From a checkpoint of a small transformer trained on Wikipedia.
Size: 9 layers, width 768, 12 heads of 64 (3 for keys and values), MLP 2304 squared ReLU, vocabulary 31602, 152M parameters.
Architecture: RMSNorm before each block, rotary positions, no biases in attention or MLP, untied embeddings, shifted keys, value embeddings, an embedding shortcut, skips across layers, capped logits.
Training: a variant of Adam for these matrices, 891M tokens, 6795 steps.
Each number is 500 + 50 x the weight over its row's rms, rounded and kept within 0 to 999. Layers, rows and columns count from 0. Numbers have three digits each. The size before them is the row's rms in percent of the matrix's.

# up: layer 3 MLP up, 2304x768, rms 0.0502, rows 666-697, columns 0-95
# down: layer 3 MLP down (transposed), 2304x768, rms 0.0443, rows 666-697, columns 0-95
up666 096:503473476545437476575473502548484406503532455530513446455503458446490510565473534506477387603577483485448515456405489501440464531562493420536539490536512503537491579525507492504503477458456481501430535436476540487483524466475413411567411497488553519388508576482411400564456485459540513507
down666 097:508550539565621538472444577390499516449522623389493539587504442478513586500572498521549486469484535473540507485521574560555492437498489579363523474445556589514434460450588439530531516506530424522470539503564459550505476452382536507478505498545445498528504545457512472407555477525453496431
up667 090:374423545470587628481536462483452507522474510361482466500524589482518490440530500437430485574465467519470447508398375451572464513518479439509499460471478542503547550517492443480533532409551469523506476546499499493520501552512485422431543511539527511450381524491409511497480525471526517431
down667 092:523541463418469541447475496561509495518536545575439537482438514554508480514486533510466625544602457526542518521474471562609487509496490457424536445438616492469471520493559506464505427475543481494421441420500543524535416433475550449510469540492420553538456425402457618459512478482489483456
up668 108:491511450463472490495428477508545502454590515533530503531521575505474482530459414510429400479546443514531527489535483391518495472453450451603578444535448509526464614565501449532506548508530424550530534465466437513527499508492452462522492526473413586420454456569507499596515438530569443599
down668 105:552459507504539569505491505482524515533445478456592490494492514533485481439477452507432427552527528389524464466488471501569473505435565588462516528418510484496417484500564471575458491521527494562482501459499392475515469453451522522543471491466451596482577493468473410498427437608525442540
up669 094:479558458526470429512479547509550469459449489551472506553451475472432483454544503462558516496550564454531528548541560444545510562468429506469498366537505466493446410475457511554538420542472568478409470526533537505556534555478523527511445508471494469540440403487538484521490445496539444528
down669 098:454444479518504503463529517474463448509486530526508550528441464494531423489513448528492461462550506553493478475640498498472526528513536495494451448494484555555412425493496411466550497541448488441484579440483560561536483490603455512458588506536415527478543474537444579442538554566556479452
up670 102:485514529534507499563491486493501501476536403513518470450512523499525574459500580526558550487458477573540490529646497428452549492472468462502462397444498472495566489476452465486501486537547517503444479491376567532459434496444404501465441500423472608510521554560502530443610476498504604566
down670 101:477409512582537574510476553440551510503474515492525520531533377463501496574467522524541595456489465530515449567474476496524501557478421493471508505499440487488567534463550417387419459536495427501508425502511515523562449467508607492510474488532504543584461454436646519438593528493460509509
up671 099:458585502464510405485505478500508496539544510510518415510428487496488646540471516482485476428463530539486519510481433472473524571460553507493550454413496499549436483432361426529513420527420556469386604522560486470551550560453499489458481447545412463429425432513546506499498641469460526473
down671 099:517370519554492533581573569474463503484515504487537478535537527599404487530514492442441549496567510575552483514569566377542537414438527504517437404458483502568438490489537628614489442502497525463459561585504533569450538484478458521442583485436468434540471537502540498522493476455545478563
up672 104:462569491555463470500522571491570450421515543476521499492518487471531486409474447454415364477449525468508658509581413530559531502586465473529432416526527504400531486459469540441553580516535458427490539510461581403462432484508405462648390461542509511519464490477527481538515502499526492490
down672 104:526448500507516556514515432372466481500442480528555533495531550490468449487613490423469423503551589418514484509469514490511567487498472552498465489517475450530442527580566419559490531568469528488513580490543496568444427516530490479559400521506424626505418570513493530438546499477524418454
up673 101:546461461466516454500433425466552422491537516490504478443524529477597541415447542543491418478446538542493537458547417524510469450631544445519564455490503523511498550442518546452530501445433422433584518555515467502473450544491484519514490491457480519503489452585587477487489532555469458412
down673 101:586509524496593449478404536482431479527541406439485459478463447570492509493437523633527477486413495459589457469549468467515434534465497485497468447436399426490523459459496416561443449547564608549479465473559494521576460547554463498504509573471555407483634509533568541507487529520548480544
up674 102:420593559489546475513512482488527474521490497451493511414451494550501457519496457524509513443499512488550520458468430490579420491469503439577494426481489467428571455526498518507556510512509476468501443417539514512432333557520526523508478621580539493486437594583501495550515491520498461466
down674 103:553519471493507497394530543550456527415550471437581479552499382556586420479459495513563568367486569550489419491454577561551497529473534578482505564512449518544503431512520509451474517571600527461411418475491494614557406418386526477482553509461512401475503496491555477493543461475539554567
up675 099:428454520540464575502510565517484464589477466531535559538488514524450551506485513537446531540460460593537581543513529449397456489525446577551435512439541591551434551513505461457433553576549466522396472405456467475497413499512556521576507502546462499448520543511527454577517451513515674512
down675 101:461487476514479493482470472462568501472482484424542526576466521535475464506467432530477393455510464464488458439479523485521556497469526528488618489503529470472484457536399439524508405495423551597364460461547504424545527516466653506618520465328521509447520514517476472524429513519429429525
up676 109:509472485505496558509488531452531453527535521427520533547526471459457503472436515492419536420466501563576434552567505465479490480491498553570439447416484531452516477471516558501489453540526498484468535586544582543521484482479465494518579525546440532628488542485580511532385499501450456488
down676 104:536444517502554509415570501522591549527430480432448462484462400451538483456427545499418614524537443434450452546552454568507523450485474446533519504458492536476414498485443505524493423411395471469463620531557514572514440521538508504493496509511452424545453543447549468590407481439476453564
up677 094:487493450543504524558462540446532491526505488436415552510481461511539540502514463477431504486539444483573488432515456533582441517488456449504479474506528488535528614557469568524436502398487577521524572532493506530421493495464416460607520550483489475597513444525481564469528483553439479460
down677 094:365473475426481522402413455592558510549503568540591599476474465558562584505496570526461447553619537535463484541461548497477508477591483503480481525519492456501462382441559500469460538585562437623482475557530511432593521522583512476557535481546512520522528566475411524467413575555489566526
up678 095:472518532490479509495477468510547456534441513492480477471482641534512543519496553516547487547501453461454371422441431393446491463518412497537416428558487467554512530521485481460550518495450456472536486503568562431446444462463545493567529509624563500481559552504436546493517481494515499432
down678 098:497489488547466356419489606463551429486497425576525401556440474463501468398526475506487493505450525526515434579567493493449472526461553494552551447553476489523449479470474473508464618527470496491598453417477510539555526466416405541520582413431466454524607542426516452510547576484432496531
up679 096:425481458569503533544516505534446482530478564500549500526590493467517531440526476571518528431420458469530519542478516526539586517438500509570539506503426535589555467352515620457452537471430550545549505477515495479539464439429577428470465550472511452592481558512585522475512555477481444540
down679 093:492497409497475509451527437491617507551430452556525532500460487491445467497522524535416409535606496446460501527587505554493484476448574528543558510470469447488446457506452458512525486488505483509406436516482418547512524506460482545520361518511550512596468528553391458504468414433467436550
up680 095:540382562483514558496452559642522476549539479432413490432460475538570537539482487490465459427530487419568487572540530442503481501477510382509368551500540520555481578557409421397409521480542501511447468478519464534418548494507404502626498547596447469576488529487419441516585501583396514472
down680 093:496683387452493435426564420390446478515495469544490483444545528419583441425461525553562514507463509730592482472482486422542508518570507530520601586521477431394492495519453576507500546498535411535567471512483502515523424521527541449469561472425497606498589531517491558467558377549551523473
up681 096:541528466519460473503492490539531436510454584405486487551535505555531523566416456520474466533510410482572477489428395569501499495514398465536399495480491520430486530600475591490566509483592526483478520509581464436489431444477500472529489532537487512551463508635463490424509487498485410540
down681 099:533515439532571522439476614463507538468495467499464432500531478438434547446595459563559504478436525535475436463432626548428508556512532438524586522408527544501445421458392596513452595391423482486510524523500504529463509561407475551473527414491447478437432491529440550526489635483443450565
up682 105:463482518560540497486513537503547496538449455525479483413480477535432544560494520470372530498499496492538444489442482448433433435507481460541483512557536440498520536446443461411417432543509571530491477442468433500502475545520495501547457568508464459510456452535476568474571499517418609510
down682 107:561511479531535485495498452508516488526500462529525491523514460568457473545472436630468472451483460515424563528567519512481494500428537573455538477505476463546497411484554490522459489543515514539535435410574554558490466433497508503456467465378496506475500522532491511411463420474524487436
up683 101:449513477540521438564490587545549483472544431503446421403477463486568468502503494538578498459551540529479556481430492523496475534420453465476488475513543597511443482505410577548500496375470561523479461520500485518452513444510422528373533494492513475483484552495494510481482491493554500628
down683 103:565523506548552549514492515469503464468471395413492462431484369567557469478507487435495443432547526503503554527493573556460553506545570488466542497492451514522536499525355567476507493397483487476494443411461507467468517494488465551492483445486484500411495453508488474450524549548456446401
up684 110:509541506421508538485510452452479454485500542494500531511550444483483570578532440510519506530507522437515521551478469511594510619410467468477482490445492568412465480564516417530493532445567527491376558537496588498497436552450426496533383612526495580494464588483517552529558422578502574481
down684 106:572432521541488558521522471509538562560528488562533474493610496509467505467465556547574531536529494485514488474410544503541497510482428479555592522521575470548480507543437501516497545537500500473552551428470439568492485581563519480571460545479428590518594535510479501463502459462386496472
up685 109:570479444456453449546480511556556423412564481400517491469488470598453589570477496512487464444524498472512479507541505521386454498450402457491536488553427539483472460470436512547527551550581537496486517470474483498483420539449505459470459580477420454541447588485429536478559450480560419445
down685 111:534564450528468489431531484475510438524427535522533535485535589564454509547512607530480483518464568482527511542589519455541477485462494473508456549546488408486511485480480434459487521543491475534502405459506487515460423491584583438539464506467503414566483499539542502597553472494556491459
up686 102:514462592491487563536497487380501463444527556484392444457558702587442585528487426413476498580590470595508464467509425481489516432449502420514504439506462462430482460446489527504460510566600582527540472456465564548493468506508429449496467425549515447547496555465524462585435537489490514577
down686 103:603479515471493501536486415507492509566417459598483453450432434423420565479560407504479566621558470410440475456531505533484513395419545556586568513472488475493490467596480552565532465510466566374500523592534417534467516488526531540509461538491468423460545569441580497449409486454540498441
up687 096:557550454515476560532524501489542408526434524492515489456536442580547447422504495475473407518485516505594450385451476545515374463536519553417519533424462558449546522524550552469409393537573485436459473533380504545529519502478495538555574507460493530537455556471493496481464541473394506385
down687 098:490425568559518403450481640466512456424485419592453574506430451511595433500547455532528528467454524465519516439493553530545431541566509539537513519462436524556439431468488483582433548442545415432483529366387525571466524386429519490497520473458439451445583462507467477473524496504445539461
up688 097:482466494508474474516496505493530441475486540512455498459481572473488467530447514537541461671452479456588520484405517466543464533441446533503481457480465481427423503535478460532463524523580433485539518574489580507471469499489467446579571505501558523509488557521563498522583544536498512435
down688 101:502487493488514453449506535505497544447556490457501528548468504520519489446483574535497568495478529532536494551529536593528550573478569502505519549568524530534457468473489484473485500552371397478462424434564582536486573520523500546511449459521496405422452458554573450504496597481417508448
up689 098:458450531546571549477495531522449455500602458506512504501458640599537610547390474522416474559500487471560585442595512396391530490500525506445493456542457484526478517423512585559457442541580464546456498562381555546473481461459470478515509487506433615568468604556451491538403491465541390534
down689 098:561458489454452532449482466553534517448500429544505484529413534530521502486461527524479478598543455451532459462572521423481487484468505526510584446588562434533479500489440522509490533497532426498511538539468424507513505597473508491500451464372439673525536447513453459464434476475503477523
up690 093:519550499481437440496445454493560393482515532538464454477420554494517570527414480504420456549537495473523538556464561493599477515488457413397451586567443496469522475478558427559501491512501474453451488524530593507514387486475447528521496521490484526444468453511497426541562504489483441436
down690 098:526455479557456458485510529441521426422440474531497520609550479404526499522537442442545508530468452465571480504513622509355443579454541511450542482485480479521432500524499489504439519513531498499505471366426494567632446483409534493537585407534448517550536436479532493524486496479510526559
up691 092:457495476460537551533444526580448418433619406419525431488499493576532612475471554573448462511563422510431465492484470497466482481551461459447472482570569588540443562580424580439532505450513563553486515517493519548471556476464492475526527474500555488581488562528418441469568452557472485411
down691 096:470543462520503516422538498465509526448499431527522400500503518414542519503416562477474438575541471485503570543619598535458458450524480456456517582434468433487566499412509436417528575545496469503459523554553545554562526544497454480455506521540520524508516512439581538529520480461531453462
up692 103:480534465580540480545489526476539450492605450470473520492506544521522494539503508461467420432502423484542479459558460513473453426478424488587428418467556471502514562577417484547471414443539609531503559552466475491517499445458470474548518498528575573515566511522501479423474520430554578543
down692 107:557473507478437489451396488528527415532498541556533489425417440515516480622527471485491548475523573452513412503509548497619522560439538621488500512460537539482527461577512482454481498572421507456499491512539464518503557422541554477481430524466553509441448511540599514537410556585497517497
up693 091:502493566458538574558545511465494508463556502440470526557483591449489566488552429514422446533495540477433508439438451447513470561518443541485477538508489553481436454492502428379450609445454507550523575579420431452498473470412425437609459508480487488561429477497441454582446513557446551513
down693 087:615404585502483471457462537551433450511452472518525486454456453507531529563483556447491507489452527489527448551525542513521540549414541533525462457480462490515524568475485625563463441508522457406529504429566615557557521592474558456532415472590554501531515562618606480518513472467535448567
up694 101:567475457507512525533514467515528455508518505556506502477451462474373464503465456493447452462494548441447462489502522572514408468575440461495465514440465529493495522588440454498504487523456415464478550449504609547495376537430534530507529487485586501481566417463495554569406570449618569585
down694 103:531507555525499472466472443476421481529595403520492429454560486541470499539470562561428432507496493524506544513537439447528578483483435531503530529419526474425562538422548493476436450542544481430579489552400467534537488470541418400455425533516526533474432450439540556488472552521517464457
up695 101:528436427572486548528506521451527498504547511524507441429541474508487445567449493514542493552501531543507510516458590526545431534536429471594477585502553509378481535499459574506512566460491451419420498421449569457464515567469511486572511515557469492626487574500590546579441483517604490643
down695 101:549496484498485547524356519509454494598608518468506549497577494516520466534455617466476500443496531479497572488471557458506552420452479475507540445584562512534540514601469537467535568502495519573538446441419592472553450544549511519510511511566529514481429553588433499544469444553478532462
up696 094:503478469500486559618530516572505492513513467565549553461538538481398471578525491495447539452463532560470493506480559464470434439541492580505558439440534429573474394477451572559476518541562513433447458527439515482563522512484525505521455502531518588436407587546577571506484430455539463526
down696 095:402582489519544469469569553429459431483493548547442442564459432478523425454401462515590558524498426495495485526582460519627522503468519569498468506497616482435522510458498468429525467452518541435471464484492535404543421546466548392466506587610459563526607505469470540499502503474606601418
up697 098:600572447578538529557485546395519472447463460479552449509486460438537496531431559499518444474593521526390416428512421520464530653472432464509511585462473560421454487440416469502502553514539430491472546501500460422418514530407501469558550501554467462477497550496500511645533536515439436612
down697 103:490516536525441463496454472562516545577531560554547530525599503437480482538504544389389506513437493440524659503518563485516460441497563561471549474557533508538444534542494558461530527484551401506590467433523563531501560501591516539481505531495561491567476568564500560566581419531538492447